{"norm_place": "pre", "norm_eps": 1e-06, "train_tokens": 109100000}
Each number is 500 + 40 x the weight over its row's rms, rounded and kept within 0 to 999. Layers, rows and columns count from 0. Numbers have three digits each. The size before them is the row's rms in percent of the matrix's.

# v: layer 8 attention value, 128x128, rms 0.175, rows 43-78, columns 0-63
# o: layer 8 attention output (transposed), 128x128, rms 0.181, rows 43-78, columns 0-63
# q: layer 8 attention query, 128x128, rms 0.14, rows 64-127, columns 0-63
# k: layer 8 attention key, 128x128, rms 0.141, rows 64-127, columns 0-63
v43 075:453485519496459508543535426491491623480507544528450486510530570444494424443458486454523485534517473471483501524491423545528477534445479481436596468477536580465526528556488564480510498512476496
o43 087:534551455492465519609491508542520507489440452512523510516490407585501532514538412600506507491506519514506567504550505484428566514531454544570476533430456476512468421500519455505490555406545534
v44 064:458512482450506497554553453572558467456532486489486461525545499469504492477585480527520468516546588493523497434509530518497480482587480622482521518467454477507495447482552471492521527435487488
o44 076:589566518569450529526548572480469494559496514488525547496505508530576514537435537426515445517474492516539481519493509533506522537432522439541482545564480546530548495544500478471540465524512519
v45 071:472572467481434566477574527528534570442554517483521431481495501482503433482485449509500494568541548466471530565450544455475464504494460537487512490514511472489496606528493481538517443452421461
o45 092:555532502477459454560557479455468471473433476406570544413493459526509522502519498461560428453508474591435448489502509523558451564498498443569470556466539480513529472512521436530477468497554536
v46 070:544478514466471431488530535441412429463475441487466542496535517426469538473490510508486526479546531500528509465447421495472494596487480534488505442537533537546492513494451451442501507546569475
o46 089:445532530544545483479474502549547491472458496489497454501461521540545493532512438486444538486390459477503476537533561561524521438461451456519502566409461486445424439474517482515531570517479532
v47 068:544524453516517558521452546442545413417492474475516563506501512458481525539605471479491557592459513536481540545519530512442504491554501562526461541516499459526526521534499503477487478475481487
o47 082:503476519436504475412566407511434554588533513546502485482437547536532492462440518513508445488509482520453440558500474479555440475530553467470542527532546532420444508430521538519513504516462480
v48 065:481517521531572460529449518434422476518471460520467529488541528454459556562541514529430455530559484483530522490497540492443481464504426530555440433458493467549540436486490460508489539501524512
o48 078:483486523498490531426454527517534468442559489481520439468467505505546502494462465471462578439475541435452424532508463544515442501508537439496598573513524475522503458463484505399467441543488478
v49 066:568552551540514504539500530593512550478489518393495542430591428503489474518487501545477499479462487582527467449502475437449444557551477519528454480464534511526487558487462581524469506482499537
o49 085:451476510495535554486525449455490427473502495577489486542483571530474559513451476494521524525502481456459518552500560515529561486387522459530520516515469446540479427537504482478492438531436471
v50 065:522550577514497492485484512523436573471533534559507479505512498535512465477512542451457532474569507503452495459492482479590527563522520520487546496424473471431511490529521474448502528571503479
o50 083:488464465431418506489583508511524447479465496449509563496542458506532543519440395546570472499480519480534510523523531537441464508523509562506524521546516589525551496514483524519525531431473496
v51 068:509512560524524480452465536506464474536479492492488431493565470507426581485444469479525475470520467535448466592504464458440489518530536487470481516477549511425463524510547524510531515483619522
o51 086:433420459469447430566519504477513504495440468544448521513486523495474470545542400509468478549568567526511540452489541494485486502489504542490536521512514474506563495488504498445463540514457455
v52 070:524506529448523537482481465482588489511510525455580533483549498512581462455515504472493538546514502550469458487482547547461493490497480430510472474506392520536460502501427473498521455507522372
o52 084:502590512502505497420505460510395507518570431518437497508464475480523569457484496519505480508490475488462535466470539413482460513473446585495503506477529490512517442479558490503498530509494447
v53 072:507507514474585461528497481617602465534604486540551512521588560450577522514572458472431470501496516504544534515461467542495540511547504517537548520504496439495483513476533512521523512552532484
o53 089:527481470500423513416534506454451457467409484499450503503478470529436461523526527514446555552424482470504485497523542523567478528459508497540433499513472510506528535446526463535580405454502535
v54 066:506491534494509503544567397538493439473477540512553470522533477559479493456521457523405476518537429411490525484494455522474517470550526499496520452530515491569511485490470480482440570595532502
o54 084:514515482502438529444473546512525509566592491511449489535430449520462449522507527504527507443475562581504529407518541525516560500460473492476521546490521573542494511507547491499535444406516426
v55 069:496486466543461486507454527452434542491511502532524481499559474523463523570478534564576577443466430499488530533493512451412554456467528513476476484555533519412504521465481474419572468529467488
o55 085:501485510506508437545494507514517478548444504561455496461444550487502530464490391425476472543566472491475510439527474517564518533539522552489529550473519456528525487580554575529373475509517481
v56 070:487540514488536464501428477432515486542529561462524515490561500461505462580481505417554443524476502513509524579483547503426481567583456529496474512562496454456502485490538535521476492465511509
o56 092:527468486480478518516495514501438503498414466538517526521531583489458554508481475496501520475516485500500490469514479458541500461469565471478478500454541465562475431534563504496464514597492497
v57 069:531527434494467596447431553510547486523503488515444465530495435495523486501505468512467473419522443509439462482480494488430489582527525525457533500508410399468459549463498484457526427480540509
o57 084:566478586524512376506511431541492523523514520566541533469435574467489526465507481483524446525430546459539531500503498445497517478487459443527442485540507528513473535568492506499482533499479502
v58 070:568495500537514488477556560520541491421535524544547491554499503508594540463524467492514513510494433526474468481556455571533456518435598524434549486468459490498414442476452508461468492555414493
o58 091:439563524465514515501507414517520537543537479491502531491496472482459472484515444476484545527414481446542563467478543496520589461538470516598475521549448529484589530519541509546478484400558454
v59 071:488498459588513503503510579481475493469496455509531533401475566536463477488486463475518530462608594498411507491502542486454461425497474539441488462464554517557532519522503460503519544456498520
o59 083:490571527445531491405475432496531479559432515456548488539534494457460538454530498491532516481466387548506457473505466560525507549478489403521534513477553431491486512475550510512444533528536493
v60 083:500489546497416498489481451484456578515396516575440481431587516502507446489520420457571491495549568472444504480462442501533525476488480508479506572474528560493546543518540540465468524494493487
o60 088:504504445458517471632527578519482474496570499452539437561453433534553556485465510551525459506549468537551539531544459496470440604476549499598515493539549539502520469511469475525551547547507481
v61 068:421588530542485449503522486508496441411524522599514532433532538517534514527503510501462479475445538559510500517500456469548510472491467552532563478597490517549489565505483514473509519514419440
o61 092:543438471430534536498517528520507493563483499461499478531551479556493515441489432490508505583496508461445491480451549482445529586515498485480449479447557495485515470484494510535485508451520565
v62 075:533520548459499552495546539470445483423543469558526597446523478443593482457528467497467494481515529511495485476553483473426468524474469533468556474498458488420439506419615509512526519537483475
o62 094:499492469493500482431520438565601484492466490453497421515578479505496528553541526512521491454401514479508409494484535516551558508499469455549450498441550499551553525517437470502465501461541543
v63 066:514497487517483557501574550511540470541493566497537551479574534496495516501556514484521444489464526608563462543473405525476505484470565523506482492513526377513488490468455478507501485521479529
o63 088:496506460475539495474474457486467518527462512540472476547451518454464522471477541453452497505435460471457510515575565455475518442496512453522481541536474621463423527522543504562503525454517509
q64 055:548502487446471506496517451520536517393453454520508478457499500531492537471472476558492553483519546462464477487478514434527490481490509582478502536538504473549394482522480512532519425489553542
k64 103:466515492419494547576545473442477489533505455462429475470392473543478491559479507532472433529491458558466537509527418606455466433435460430482535498491481497502496505477410473450508535475457477
q65 086:568555496421466422551582457484500592482514514465507489506527590517434438523528506440486455533513469505504518502581495487511454522559484513434517508477496488432499499442478514493528529438489441
k65 080:485514492547461522503515531555511490530513494455424435516434463511470496512510536438500495571461485541476471509506520582549484477501445411488550542506465539489548518562529578494494575515471491
q66 081:543454445516486552465493539496478499507528491473515468486548525563556531437448445463521475492575492476448589541617441425512530481542533524524417475454464529472514562495585530597515464463523446
k66 093:532447523529562429431525556554514544487508517453524576547540479441491494508541506509523478559444494488533474540507520449527502573538528535518481504502385546444554564512559539526499482621534571
q67 074:512459451520532463496468525469459432509450474533572543510519504463410439444538470452480487471458495498524524472459540509489556464510472514488487478389531473510453442552505534455521507438489529
k67 088:473542530574481470454460496490472493512442521560486500500526594451465484505481445521469528511442570443500553531550478372561500554495483491451477523503497498509546445500413541559428501532491492
q68 088:514524495488452522566537440501488505496464500470428438549467498489446531582517489567519497488531508482536518579518511576479491480495505525531502406464467432479470514479498495449439489425426447
k68 086:481486486531507439506529540474492526524546470363485523594552524557478449514416557545527495425514438503496531431466452538431475523512479414511535527504504527543501545485549531505505484424465482
q69 093:463549439525508502569434485477442520543440513575465504484424494448495544480508475488486483488512531485570510527560503502514508568500482473538434465532422536453538514510528480514486452452462495
k69 123:525497461437453501540501472465508518572496454456461445542464492598481484533498578535532500530544426541483534477484441621450442466455515452490502508494495478484503436481469410434493544455458468
q70 104:472578474487481431575475517514434519501480459601510505529485496553479475485420560550581477517558513480481495516504521496551572445527425557524466543548461523495517524474478506503574413496461481
k70 103:504592537482436539505533464452513472528468474489465568535498582528507538516459525549519485531566364573492506495513475558433478427462480397472507487493476517442442550488491444487471509514543470
q71 097:565462556506435475518472511433410527441409444477505517453551456495506489539433512482529528537544474462533462453554535506558446433478519503482428533432517540477517531457472467489479475455531443
k71 098:470478442461488541537506587502533434562551584397466480455495552497457521587464479576416533478531417523523530440501431572492466485428526549499463462483472477512529553504491549532548523413519500
q72 131:516451492584589499490468511504469506461453492515542524458556538487486518519516476502534558493493551478525485458460534398489506484492564531517489529469550488503484483576595548543497423584543529
k72 106:493485510570509500482483520483529495488484520523547489514544546510519481420470483504445570495558581440500439524451594417578520548542498561485462518493500526460536517488539510523459430488501523
q73 088:484531496456448481495508467526565501445520516472486537572542548483489498502547547496529485552453537550513514495525534551485459537501467433411563474512458472473477485464401435466543590467442437
k73 102:462544400426495562554542492493545466494489491498474472508477491560528544558509479478477466593484479567460526500535438564442525436478486527423456547611529477481471520506457457563557472504494473
q74 083:462496499521587489481467548505465438469495546520617507503561482486508514393550448449500567462486538473574519486507529456523544515531521512530489551460531495576463518583555583506524479513527510
k74 097:500530501573458506461493529526570518499487490534544531468540628446537485546551414482511415514511464443571532527474544451503549519474496506501479525481564509477486512505574503579426454537514540
q75 092:533499513428527481523510495555467532520484514518488510486557570462450459541549479537496518569503521535536497446464527335539501487524468532523460534511511558530450549553521557512555462592557525
k75 090:540482455546538454471534538581519545515553483503498499501532554489531474442513507462472517555503497487502497409582539445525490483513503522518476537576502522535498522488496491489481513478535464
q76 090:464542518454573560519482476538500519540452508473500512474508528564456515470486496420545550503591521460528505483522505459448505509500473482521460498444541422488488532565516538567497410485498515
k76 105:487444479524486486450500501519499485549455511532500527470591534484516527538532482463554515542448433489566497573469650387532518515515526447478495503508485509496529532474488519533415425524492544
q77 090:507520459522465529497510490523476527503480497489478439514476449507530503513495523547549519489460523552447527495622430547486519499455457381491514491507437449480491517491378500514499548452429458
k77 100:515492522476439502579467534494504455478530463485512445505508500523480413522575601513526480470568451552484529514526491546482483512435514510393496458520494439488452462588500411475540503535479481
q78 089:507497522442468598483449544551506464499476556524476484522475502574428532468478553601531466540478402456513504454472502549424561512490507574457487469494526411543536525554521490536527468410522525
k78 095:479533593486585434502533511493508494507502437427500501534503520532516501473477558484607507472515404459476450436512463477490427476505509464517524529532511420413448558518523505483517496458466492
q79 102:486528499469476461466469505536480442526576476522497477558503449446551464470526445512496496454538468490490499536488452487535553521341547484483494449543582552493496505441628526484483475526495456
k79 105:502560508547535535555550462495460547498453513563483558513497460542447437484538551500505445480553497583444465510558478513540538559448471477488428464515471502542480593429445537476597525484485487
q80 095:480498481534498495492503533563476472482482482494515505448501446470513440513512503530493490495429454539511535532481545516489412482466553467506488481489500557494424472532550481489468445494450540
k80 097:542493473567519431541539468555472488472459498575518440488537540527472430513507535467510474425541536477421565509543429567553549566485482485450493501563478542488479489533499509519481544503454505
q81 097:437471507550446490488486503515563610530535474437473476564496487506482476536550512427511468479444442471527568513459481539506487478545490508557532485455559501506497421540489543555471484489525571
k81 092:532459524495484505471493448555412457465577480466493521530483558516459537500418570473470456441482600539567424428535540473505565443523507515505502443448513512396564504511501574498508491428473432
q82 103:601490542515434462517529559493448483495461549553547475459502524513463501607516500454519593514567522498511493510447512539488495553482532532486595520502482472421523504465396519427493489440522519
k82 113:497451494540480550448498509513578489486517519484511515441568524501558474532498481504438553485472454485581503538499499461536462427494521484610499478522509523530494468501467445520486535559590474
q83 092:513574535513529487478491523461511467543534459525540403496441616536489468512415457523488520496439546444439528490505489487507556555466520527476562503406473521459537520521543535546469550594556475
k83 095:477545557571511535488435449491569531483503454418498480507547454499498549567537482531432500550509499585480479525452536463481517461563458523484444457528567555489472433499504455439487540438465479
q84 098:478489492479499491490521515485576476501543511439491495510463463490467502437511470486514496440522479557624512460447571535494496522524399519472571578521481458451469483452454534484506546507458527
k84 097:499535470485469495490525432523551467449478464512504545501588545461624566482508448558442465472482534517472436483548544456464547559486520544528479452451554523475489536485562510507504469500533494
q85 088:490448549450464480459536453526508537544527532501549512547526520407532499545445520507550490456550508479524511438482369520450436482457554473487497445537568479472495505584444524460507582489501554
k85 093:492463469556573562493547574521478524527481468503466520563488520422460519438503578464433547464541444466491494513502528459549576492514466564448459510455556517471544503550442449518493537481536577
q86 100:498504596541467497505485468472556495511431476524471518519455430528453491481458496524494404516523484499507414445436499463508528531503497554487512528570525510510562457432471523510651494462484542
k86 106:537536482487505455525475408457514467427486546551546494480463418453452525404425486478465467399513488429492452591564545492545556507485461493517491519525508531532424531499533531499477516533486510
q87 098:536554480500512418505471551449460499499558552557471618529526445541537512510559515449521499518474486539532535379508555487532475465543499399499489527457495585520457552462498604488485440486484531
k87 104:497483525559417538572446508480468506502554600494489505504463560501478519493444568491555493476468510515471524493543459494502512479528499470529491469490545507523466506498339466555517425559501470
q88 106:597462543480538467503505430455466500504531522572461489493470497449493482445473548474487497560491483525439481429543467495466475473442491383540448572497485481516554484484402502561531487485441444
k88 114:512492499476469488534465468403526432418462522575489513485511504463481484464532480498554521500573494490532485501538481507504405531471502540535475521517476456509525580456555482478436536565556509
q89 093:508486484526501498543487529530477453494548522534576529583448493473419560489498474478488521486474466474505488497512554538527540525458430515505471483421581536453529496485486495481518583432482524
k89 092:522552498487467550621545476474489510493464470463479513502519550572476448546505528512528560486512557487507546509445438515460414541480487504502440482507517487533548536475435611486468485576455560
q90 106:437456587514443470476434418565452492493492497511499538444461551458531504544450429568488535511488489542483579475535435520456477507474535492414527577497536563502492506523527560445516519490451563
k90 099:429543462494554523576495589480416560466517443541536535483529496517536465433520432452495526421533494493491568536470489492538546507559469533502439498481569479483511539519487474445504575432473524
q91 096:521460497498452490505540439563474516510511531515532501530491446483532467556489425557456437589544489516467544554473487522460556495423417567563495522465493433557497482493511477513539439569535507
k91 102:486571572500495478521552530512499514513518462442474499507457499382509520457472490526495473475520485504560501490534497528480475480476562520490441484404473493455458531494529506529484523472586492
q92 100:474441539450550460521539474479502594535486460448535536493482497487476506494461462474451478486523481523540480451478509396463464485445496456558459509550448425529505574546467473533542493478539471
k92 100:573434595572441438475455581505469543539478456518497488483459552426507532555518494473453567541564540383492492491463530516503488432488467494475535481468573438531538513463526500534500491530461537
q93 090:485492402474487492498503505514459577448519562499489529501473527466556488473477499468533528590618521498484507508394491416520487487480529569494472461509609468517518528508495450530531567516477594
k93 101:483524517441493487515513577519462414521502480473510475519469414473522525490465494478418517450513472552535502521510464512501506456455446435456528450454527466514433483451439470443529501426443543
q94 102:452434521527421547589523529518547505540470492528500462475421473442448549535513476481520473472522549458555527536522502482546483491566547431484499499591520415485443496513496522537508434448529468
k94 097:492424520473523421461482503519502522467460460524467555575501532521470453497555534496516498513493450415493473453525537507405525527476496552456555525514550515421492535529494537539512574569551524
q95 107:456497541497516570504526443489508545456514480505464494501536498561532606467552555526531466540511496494539457540530461536505532461433509429493507491557466507531585463539493490439453456533536416
k95 104:442466500512558477486554491427514523487575487576468502497517466471491470404575553553479495496572455471464537488449505484458418512517546500492484466495465419498526494515535564455508504408527443
q96 099:455460522446516512490486510545507574492450507482504528544507520461484539514521408536527534529494451540479460506538542492559459564568509442499515539425537468481458398468517429513525522463489513
k96 101:547448475484458509533511511541467487513532500486537472502522535535520440470534475485472435516388523493465534395493481472491537495498507473548536544466564487435438522503552494457525517547506500
q97 098:521517461536529511511465506521509434479489496540592480523531467469507492513433565518483544565514541470430542535533419494495521521438488527533412516601453519479473480467456462509523401489502570
k97 101:499494494472451545501479486498450494454446553423454559480479395406543514475510518534515519494545468572536522500556480537495495446471530529464457501521450438487457564532533427485512575479552540
q98 098:478480537490458500440536497548462433449495475493508494452484557515554521552555484498497465585502557524432546466409485545547562460602505526516496541539501561520411448470507445593467515516529440
k98 098:462546471450546499481554521498583567490517464529416554532463428470490459475484555547519498484420472595475492431504413535480479453542481510515554425483469611476472538555477493523520514454466445
q99 101:460505523540498463589463521512545537441506510466523522437461513477542560542511460587442530514488505485520461473485510466546511550531507503480510575497526482462514457496553505493559464439538535
k99 098:496501486484422531521564453531527531460487453490539505473549512509519464512490518452453523489510428576473569414520449522424533473496515564457536526495531497482577523498477537486565514481489476
q100 092:540605454541461490522498546485512553522496549429522541450484561460457518491448538557568538435454481522453451493480541582485440517538497456545484498477484495475472459514494459475539483475485480
k100 094:426488544430515476500508525486442499434499513514497557443541537469533468448491522557422523498477475503531504523478519543529565579415564540514530480544474551502549530490520450556454499502466472
q101 097:519423520455562533477466523409493527480473560513548495450489494537553486507521532503528508547523414489511487507465444528552485555548447470519474534499503501522585512560523413536470523487519492
k101 097:507513570560505537572530555513527484508536453512509460453435565503498483448534513476439534453504474475473463529521526487522512499459466504446591507461494494473524462521534402391420494518566480
q102 100:494560503472596460519494511501486543506415495538505494420459443467510559507526498567481443499484432475505436545529480487486550499492473533519520535577520515481456578572480517508474498542469457
k102 103:563514523577496478450528500559515460559532476509529516493496495463433429464444408550538474488577539422486530477493480486499486541457455443499492563480465587470522475495545512435575473500519537
q103 090:495450540510526498477562523460497554507427454570457464564510527519523540529479480439504474419520554493440497449469548449453544483541431486487525481448475496505604550474480475477559505466450509
k103 094:493502479451485508447475492472543404487563527509562477481508504507451527557480442500500536496443518464539502479419483467511450469528417479564530520491508472494562484535494516454441491519534535
q104 093:497407472466465495515497499500542506511440496480440515504478554462558474513468529490542458548461516496574485506496518546497489492480532478476489547514506471551482474471523596505533452532477545
k104 094:452527443433551523524507473465464461477526430467489530445562533531510542437472567459469473509499521495542516439546510545504454508547544476506487581372458472527425553482508507545576561468481473
q105 095:444500490537450499517528554469490436522453609565522553500478527463541504479434528519446450441511542433532490460519494529468477457449527499492549552536551522549466575551557494513494452522516480
k105 101:580470538485521469557554522443448431516515385510473462542479490594515530501456548598539495519502462515513451538490573586489497447454544490486477568475485529481520515468440499477525509496483562
q106 099:485526482538549544496545414554492493499468495453524534507489471557515492469479421512535506555449548538447485437572524427527544495530520517487480554531560574521602463502487500484494490509497434
k106 098:546462549497463433561517539543488494469482448514497441419480479453480481544549453470496516482498511477454570534524474550470510531502504462443482449532521520536499456522520573464512561539513546
q107 097:459487443456461458564534551505531519551467547519487445530610487465537500490486549460508499569502482514548468534512566466462541516534486454557487482477400476514500471477475549493468513470556477
k107 097:473488510506443512481508465455486493554545516473530489491445548478529471532470583560475528534504530482454480512445429507426465403513522505551517526502487457484472562478517456525479477550518423
q108 095:483532496529437536526458436466491597540492526467495466509502557546521493524509511523541490477589582468533499429510548473558515483526528405548433556496485597474544508537517518490508502491478531
k108 104:530437490405549552538463516481458513449532449481484458468442459489528527534478515478451544534479439515446497494504482597458491472533562487503521479488482477541517485518438544460490540507502510
q109 093:535439524472481486513497464500544556557382509482441446469493493507477523516480465413449487470556511476524506518538544447464497513548485488440511509501554548481457486468475510521485473536445487
k109 102:460440435476521537497487436542465494514545562519506490479553474487550501589474464448484538514509446471476518534481522458478535507524508453546502554486542477488454488533444482473499513527540474
q110 091:531446502474573565515527534483475487507459464504528500488499570502489530522506564423524560531465490456562514554422538497482486447482499536552549547439440583491536484526520529490525561527539561
k110 094:545527462529521510467471491479458596530512546564515494491553524583501487502437516471438499496542512507487526527420492547524441497536520503511537515512493513542499452520557482532553510542494465
q111 095:507476424577463531494547445579507573513467484547466447501531520522519521507508606474524494480495522529502462503555518468539515529562450591503474489549510514512470410440511463462506559536499417
k111 091:477492519425476538463491509481519517560523459485489497548464480494479513494506507448526465528446449530452483534449507524498548490476518472487513529482495470542468537546506513520581594488469547
q112 098:509410438440551494504477556498492510459565559446539466470492507535509517516529538423545550522410509483458522516513535482511440522483602479511446495467440447485509461512476465528452526481437515
k112 100:491441532534561503457450464574523474491556537478438562519555473513482466489545500549515507437544546499530490468468413545452496441499431455470505407471433478510544509546501506531541552541438534
q113 092:438526402497521518436546500524465522425424499473473503461508451489553473522500531476459541502481433510577481543574452560538458496510569507514484544538511516551497487454497495505418464451542506
k113 091:485378546528509506509509504453445481534539444563461451528466498506470536545438496555496431437497469547510531458519447523491485470485538496526536509478528426550531507549423481495544525470535476
q114 081:525500479545538480480595486530508508560549504542552477547467496443425427461518527486481487508472495542479520522490538557491504528477480516514462480462484472457516421500408488482515563503464554
k114 083:556533512454497470513468441480531467514524553496404494490528498432490498413472502483488471507467490465548555510476479453510523504481458522497413477543518551459506512493552523496520572537499472
q115 088:499562492485510502482569499537557518524496493467486436519531543564470451589564417481433463516484473509535458490462477506496515458452489462499481458455463459531486537485533538520464478487552544
k115 098:503528542516543460493509450530489526537576508466490492536550448448438455520418508484491494497486550546514530427454485529497462474493542565507505523545461464456512529470503524469563410492545441
q116 097:456485472510572501505446514508486538507490523464454458506497416502576456489550468530445505531465510486517551451536532492584506570476528534490510460530584519552469530548458532478486497435449554
k116 097:500475556487553525460441474493433436580480504475564511409477517544408487480552467503522465397536529500544435525558434495477524457535526523468518480508539415510479458469515541465516548501553538
q117 096:540492546531454508480454553518488544479571524578480478554502468502513566451541505479626470500610475494525498508523521501418513515545453567464524437516520485461471422446504489487499478568460552
k117 103:521517502496494557515533518462580457434449519412526540513467524533524529474495525533472465488558444504512471518491551555566536504504444496513509551501471488503460576569459470483530508541527446
q118 094:556455463494457540476587506513523506518497554416396519470599555492545523495486482498473482487548474469494508440526519543414497451482509445509525556496539498532545488466495457515523508596543440
k118 106:484413460482525448431531505515465533515504472528539508476515477493584524480493503497479496528456517411486418519529535480489501454569619478492433526526459530503511495466510542463525412520557513
q119 099:523402480525502539512475507472550512468499483511520513556525515411453545516482482490417492567539555530458538524452475555497552512488460515463504494509562424571476508552472460503496500446462521
k119 103:540583555444479486458466506455519482510507528485480527581505566521467474548440469517468492478442489470483454505485532459436489479457537588455497575453464443582556449514490470449545568459459493
q120 104:518483572460497514479504533455509488536515498446553445514605468527501534456557527526437474529533481505509431532504470500553536545537545445519578434553589492571515525444533472465581450517546498
k120 104:499536444499571399545513564545562534551523499510592509519485578501509463470524599540521470531534474524502468513502517412551488501465467510548518527494462517484462558490579501536513522524527450
q121 101:495510483478451535477454524469523489598488492491516453512508477436492476464441490470479539439559518495554538526455503517496445477461481466549526521532569573529593491442508468460545514506482601
k121 098:481500514519497572553471526548487451533503500564508553422510517566511529516462536563461508528488500449419456507565556444586474522461510482481503500471510488592504429497486531551476534482453514
q122 104:566484511516478515488509460530498549496476495463559512523475493525501534465521454471525545515480525550493461489533524522443548431532513428474570533482512465369463490507553488516501487456453463
k122 103:540495498501511536471497519455557472485555426552504504516533532493528511523536396484487480467482495465538512484567554578576520517464513469514463482468546480463482485493517558472529518534476501
q123 085:488440530469484594542521497531462500533552527513427483484474484477486492512455501437497501483548548477451466485467540444534434518538542485485448534511488474466420522457522446473427469471475497
k123 087:529398487407508493511448457484498542528511559459489537470551445594500446572526483450634520502495441513542487481469542514508587525522492425539519511572463516550540509505469556526447527502496461
q124 105:527469487490553480490539411539463516518506584414496501452484431530460449549426434503593520514467534519456466562498484533447440454523507502483516516570426504526576450531522473494501477493470531
k124 109:497475530538477525542494471510486484492501451529491466479454491448540596472504483494497489514487457505524526536474547473512506581513492503481441496493472528517556508448437564510464521499532575
q125 087:527459506420457535559483478528555598527528438498512450454520463489491497474498509464448506479540599478459479592476531572508531480481517489422545514546500496448495521458459555467529446500467506
k125 093:445489456459400502433450466508499467521411578523545551498502537512496452487508478476461531501519474487460467463483544479449469487494591500499456497424404469570519449491507508516504516566517452
q126 091:539533556468490496493509580476530495445519477454579523473413505538500469525514593567473411527493477493534507541493464419481459500463524482493495447484524466530538519541443512399465452561508536
k126 096:548507471533561447496513515534542475448522564548537441479511491534463587481480439497543550498610515566514443426469547468486488456543493489413460575476496549477480548528525485500455493435525487
q127 113:424496469499532516480510512464489495466516501515494539497547464511553405432425435501537558521520567468589446477501472495516521468529561494432550537555488490448478555459477527483494437525548486
k127 117:521457500489466406545475571513477430512423439480494457541474502570465554555500526498455459524424491543396501571512459516471523430485555508409481455461507499507486458517535484481524520522545479
v64 121:537504481501458485429497500512539478414516434451496446516533549549534479526496461498464507553479507473627519476503536506523548517444489539452475547475460444482508539527483508518507498533509508
o64 110:492511494515542526553555487457527523503537472514465521459509479503538506463555486456456548472465492541518511464400511500454615493411519452471466504570563490506436496557495432526531531490589536
v65 121:607467446483513500552489538520551489561491503455485488529538494459572427460488490478490457478514468554461515519445459460556487543462507469521526534523580504474422413486518534524521519473602544
o65 109:544407499476489526489498567548590560515488548469575510472494463490518519427512551436515448535520522482521470520556469451510476591573526522496476516533533569446541504501495490524458495537580559
v66 131:476481478558560464525497457459540483512556560493491502488515415515534441446475467481533538449482646547463485536499497500542486481470536490443499521461460555540496435525472517487473600441512544
o66 121:504518520468451412528465510484522572521500509557552499458399512473503468564474534507503474547462581528517480417567476461497512524510495456505516549462536617531505566533477499476522480443506497
v67 126:488472459486523489507503511482455507393534426476460584481481515472487469516520488421510507508509532477537457512469439564548479456530531437461506506501516523469424458482591491499532486499449558
o67 113:558499507430511492440543471554433491456524450531520585572434524465498497493490450544548498489504459570484522574502496491466514502469525480547504567483490536479442534399535496476549493621495483
v68 128:492482453543472530505529456456465483448562553433418507490525499561517452487519414593544543524548581542493573557476469492522549428541448507498505509518444407523494514506492501485463510408453538
o68 114:420487483466553458435449463557545489518498502460475508484478469443550415490517471481493481596547583435485520521508479537491527490575454437424541529453464530435469524428533520509494466473573445
v69 119:438561433555504520477496444543511519443495454521491538453511492499429508492449479504537446504527562509503572519478544519559548449478548546542504562515494503522440482478524545506528484480504455
o69 109:432527432499454452495453449500482491521501441529465480510445517506546543496460431466469471503497466487393525482489566551518530467516504483543479522547539517499458449463542483557505484533464431
v70 141:435514535543485446497583512462537495487482501498530578417495519498548451489447548496443455503503437491395487456481499527369540457475414453520509552519476557471500541519453547475485554505514495
o70 127:525487470577500449460486500505487486487521490523528561521407558472455440536446517429476537533526462499462585474504484439487498525457495453537480494501462534513514433540431515528451576520484556
v71 125:446497557440452487517527506538432435563450485503571530493453479496505469448431415465535530487455522521399422512543551488526453533499614452517498551468463495502439503469540497485516491525548503
o71 117:507490497553446554493475470535482562523499452531515499523477491524521490546465546461423495478509452481461475445511499543501474509494583428478502470487484520498520464505518482496495482470485555
v72 103:571551490513464475534514456499496444521506519471532529479458541503584523494442508516435447489441479516493551456555446516566518530534438489411508506525510501455438502517472523528456500503576495
o72 093:521511499567539505559430461536417520480534499501475452500457483474515516450524574491454481461565439450502518526492444509553524587524476476539509469484504571475527493498443467534442522567526573
v73 130:550506412552439548510401568469471508494407454418514457452513517532506504519539510519493492513523502523445521488509564515570458505521462505438475521551495533492465491468495482503420567472522492
o73 123:508456443532501550496521443556445561426534492489409463504454471459468535505596432577479514485464561536492456513522516452490544525554496491513520511557487511461453489492487484538538571482480530
v74 123:535526492478443456468512498490508547489594512455503492489473496442526535444505478492578623557463522410418426520536526490427462541505500467463499531556545466518500496489454457530509430519546507
o74 113:515499563494494502519451532568512472530562533467478506568534533490565449568450520520459505462512471434497516439542488514501494538439569459489458442473527538472511566440525470512559462427547546
v75 129:502470454503535553514479479513487518487510504562454451486434495505515478478486446525439526515499511467523478574489549460453459491582477462489480452502552503458497519495577506534450525454582504
o75 120:515502465494523549594472469483537515500490587549506445547396544516500543529444416506449603547542480523573471498495482496508540530469476519458544490501497472473393504468538523475515552443500575
v76 134:461524492573512429448504551443539504517630530488489372484554500536510520527456496493512473524490505459507454456532532532511505525530540464533509500543472537581454452534540476423474509485425520
o76 124:486489572505478465512489426532495501502490496481525443536579553491463505528464526528465482524531486533507462465461528592525532502559450482462503535493502573528469517545510503499597542490401441
v77 127:447527498460512537458520559515512478524457486450471511584489453532393434507440521556535574519457494503475443567491546548497501498492548495538457517546413523576510547469475475521580533511483529
o77 117:443446586467478551433561545507576521477488519566525474502490490511565523490475479466477557439477490482532543479531549522489525522535535492487527528528470468531487508526522532489480561397558493
v78 122:476466455498500498553518549546533453581515503568538449514498473508494548500509442548438493468571431484468497531554519420460513606550529523600414556512482547537501511506535503525480423469498505
o78 115:451483534459542482546434484546583523476509455472461472536532552555467479489491528462506477483473437511459524506528456481498488501551496561531469481508411452578496555532498463472517515436511539